From a checkpoint of a small transformer trained on Wikipedia: MLP 512 GELU.
Each number is 500 + 25 x the weight over its row's rms, rounded and kept within 0 to 999. Layers, rows and columns count from 0. Numbers have three digits each. The size before them is the row's rms in percent of the matrix's.

# layer 13 MLP up, 512x128, rms 0.372, rows 12-33, columns 0-63
100:452530517535449485456520492513534479530508474481470505481501514497508474528498507493500516502536497511459507504499481472496455499519484508499488460495466459489475497538487501462515464459457491
106:542498509550456496478489523491486505469508466521489498582447524522520476504497491477468459473501498499512482488501522476519536452518478485507501528461523540505472473479514504524520460512476465
111:470515445520477505480472500504457448492477451501510490479535478487534483552483509499507506487500507521477517488496495499492504517521445485496519485499505470506520560517500549476474565456492461
101:502517521484485529474507507508475509491502487497493496485550537508485490487539494524517529478510490496505488478527485441510469522489482517527487469508513492541510467514505497510524514455517451
101:466503497502486482480498545500514477501474532495513500505530461477472492523495459509473487558494560519471532505510490498498531524467450466485480518498523473478474498522472499505453555548500488
085:512482541517500490525479498470502496487500469514500501543503514454499513526503489529504507480476491497512481520484474477481507515570510539536471512490489483478529457483523527478491447495540518
106:502484535510510478543460487474479462470484502507472481517521541460489510518459504500528512503516432513523493524492517469514506530492530518449536519493481527520468527492528498520515478538474471
106:527515529544497492513491550553537480477522496505518559488533516474504439475519462516426511503499501541486511536504492463491447494523513491509482533477494501475571480527467508517483533468504467
096:499512496526490455498502489499496511452480500546531479528555518462472524480489491492533508487483474508502512461486460481497542495542489479520509483555463502515514523499525552525514525506516498
098:504500510506468516469528507486530484458501415456530509494490532458516500480540504498529518480514485494542481503517518497515512497501511497475546493496467521524507493499480491484513485466519503
113:502540493520481483539488520486506466511511489555525496516500522476496533527460527427494505485484488444529516490519475507517532484474471508494503469547473502491529513457499532489502496496506510
107:511511539498537481514585510499485519507500487493517480470480494440530521508568463523556495545468503498534500485504513477514519502514495530455502491507505508474504484478553541508538517527475524
096:491507444507488508494539499498525455479497461536549500514503500535485493534493516477460548513511492517481531461501508495492490477495532522498484475527485531504486472530494567481499523498416492
103:527462532503487502481521538481467520520490501500460523505511523504477509494472535481501487492522499519509505507544582494448506481507567498521457492501515527513506464507500537509529490472463452
075:490481538465493503496491512543518530499577491538491536546506504506551482485522525494507544542466513519524483466528492498516511533528514492499539495500497520492463534510467476466549573479500527
101:479537528491478507482514518469494517533510491517508508473457507506496524472532502555511482569519486487505477468523468550429493466477488483483512486510485522533478445503449490522533494486497528
110:455506495496504488530472491468527465482528475477500472471506556462522535519486513529520537522507495524524520477486518518517514514528487465521527521494520497494524492508465524510528475500493474
111:476473494523495529473535534539513506507521497511507485527505504529481530483522493497470495507491501525489477455494505525454516511492492481510527520478485498497465495454432504548505517496554481
102:475477523536468476521469510499496499516552486512536462496538516482508512497490513482490504449516455508503498470463492495532448453502494512528517486523510461515486463493534489514516491479506546
090:504509545501462528465458488507456443488496510477464539500516532491515475518475525490512499496479476482453546476479524481501507481482505505526515491497479487482465471454494516517477499507503500
091:477496522422534529504498531480500488493546472541503478503507466502474527469526500496481505478510534518503477534489473516535496501505535525498491500443460494515493477487500509464474549496565485
107:494518483554488447492513503469524500514527458524536543472506527513496471523465511497470471510513520504520505522502520546556442510473542524528506511517510491530496514482535520523526498492503560
# layer 13 MLP down (transposed), 512x128, rms 0.368, rows 12-32, columns 0-63
103:457503543505495511490494523458539534516512480456464514450480509480517493471534513472481539518544522542476488502512511537505463539501486506520502505512529492500480532508473434514495494484465543
110:503531501456474493496493534496478525473510487490518463541489491486522473504442498509487506538534513473494489504461510527528527503527501515488538509490559546524494512509511512488540496549487489
110:525503491491471526553477524492486527530515503491465499547513493501534502499479497547484512460506495532471494531478488504519496537509557504493519511507494496523535473551505450523485506481525468
100:497517492506489476476483456479512453460527481522519547512501428483511512501508518512530532469529521540503511501502458468476523481494489506501570480534473476500473507504514469489516477472538503
100:528448516516523514508503519518471472486474532472517529516506482492513537530536475462509504501478500485543538466481515478501490525527482486497496511503510483523484496443490463503523510469478512
090:480505489481526469532498475516455544497501503526484472536529523538509515527535503524464487560526513487549521498488499564514496459493517482462503475516533489467511434534505488515484526499473487
100:504456483516565500480491494501471514519523499457508496509513485510453541487558503533464514478502519505564516507502527476518530528538506447462509530509493508492499502491482518488486469466516501
104:477489485541484489455516482511450495463506541522494489529498522477476504505505521523526509479524530504521496439552505528483505505540477496484529492496491481509488541484480483461487481531511527
093:475509514529480454496516518510526485505477483558481499538479529531534483516499465506521497519507482499474523491489471490489478505440515565516551480476511489491489471523509469472511532493512496
093:449507479520514473495524490516491467509519515475500555505505509569447488532515508470504504497540481537573519494475477480490511498477500453498508467548492491500448511493460516512493507512510572
119:488528513481464485492513519516478485513483494526501544503499477446461482498529515484530490473465518503504508498496491549499559508489535508497530481521484484505515513536487475492485470473480534
106:455477539514474482501548467540483525554487516476463494533473512463500507543515506437500497508460495521515512486491527490468490471533492498487531466527500509455491524496491516479532484519515488
098:479495496476493476453520496517495513477518520455514485524455504503458494517442500460502485503468504440467516442489482499471463518515499466488481511509484511486471524490525501538512470528523522
112:516508522503479491511485520497520517524488500499480548487500489519516494522491529452525495504521491531492516513512549471485453508550538500476492560503469538487519520524515521493479480495490505
086:526515468484485472432505506487484559513482509474498503460485482544484490494474495483476499500478560479492531463485500505493487505534461474479510478537503499473505507522490515521468468467457495
096:465503532475486510542500473454489484487475479532493464502466488470529466514555474492511523532512490490507529517478510514545508484527511542502526467524520521521492519516497507491507484482494456
128:480510462519497517513499479487509499427540501503516497489521529498534458494491532525511500498513486510511481509465513492445482489509509471468502550534519509467502505536410517505501482482476445
103:514491539527510524534477528450492535510498502466489491494473504519504494530487550499514482512530518505532498509479530514507448541507509489498540520524492505525518493459519547541482504505507495
102:548511476477469531525499511455516549467475520453513471444466472499527475496520460490541501477480470499486528494530505564497486487501484514518480509514525446528512503484535510470530477457503476
095:522453509499540442507473495485463479560521537533495530482481506540505503488524518507511537527492547497491489502467473506503475467519449529527484489497537470497506479489495474513494473460521474
099:499559493495514457491480473554488515476507521492489511500492507502567477514481513475537526516482459481506506503476504558458532541485477463463509517503519465487533533517488487500526442537509523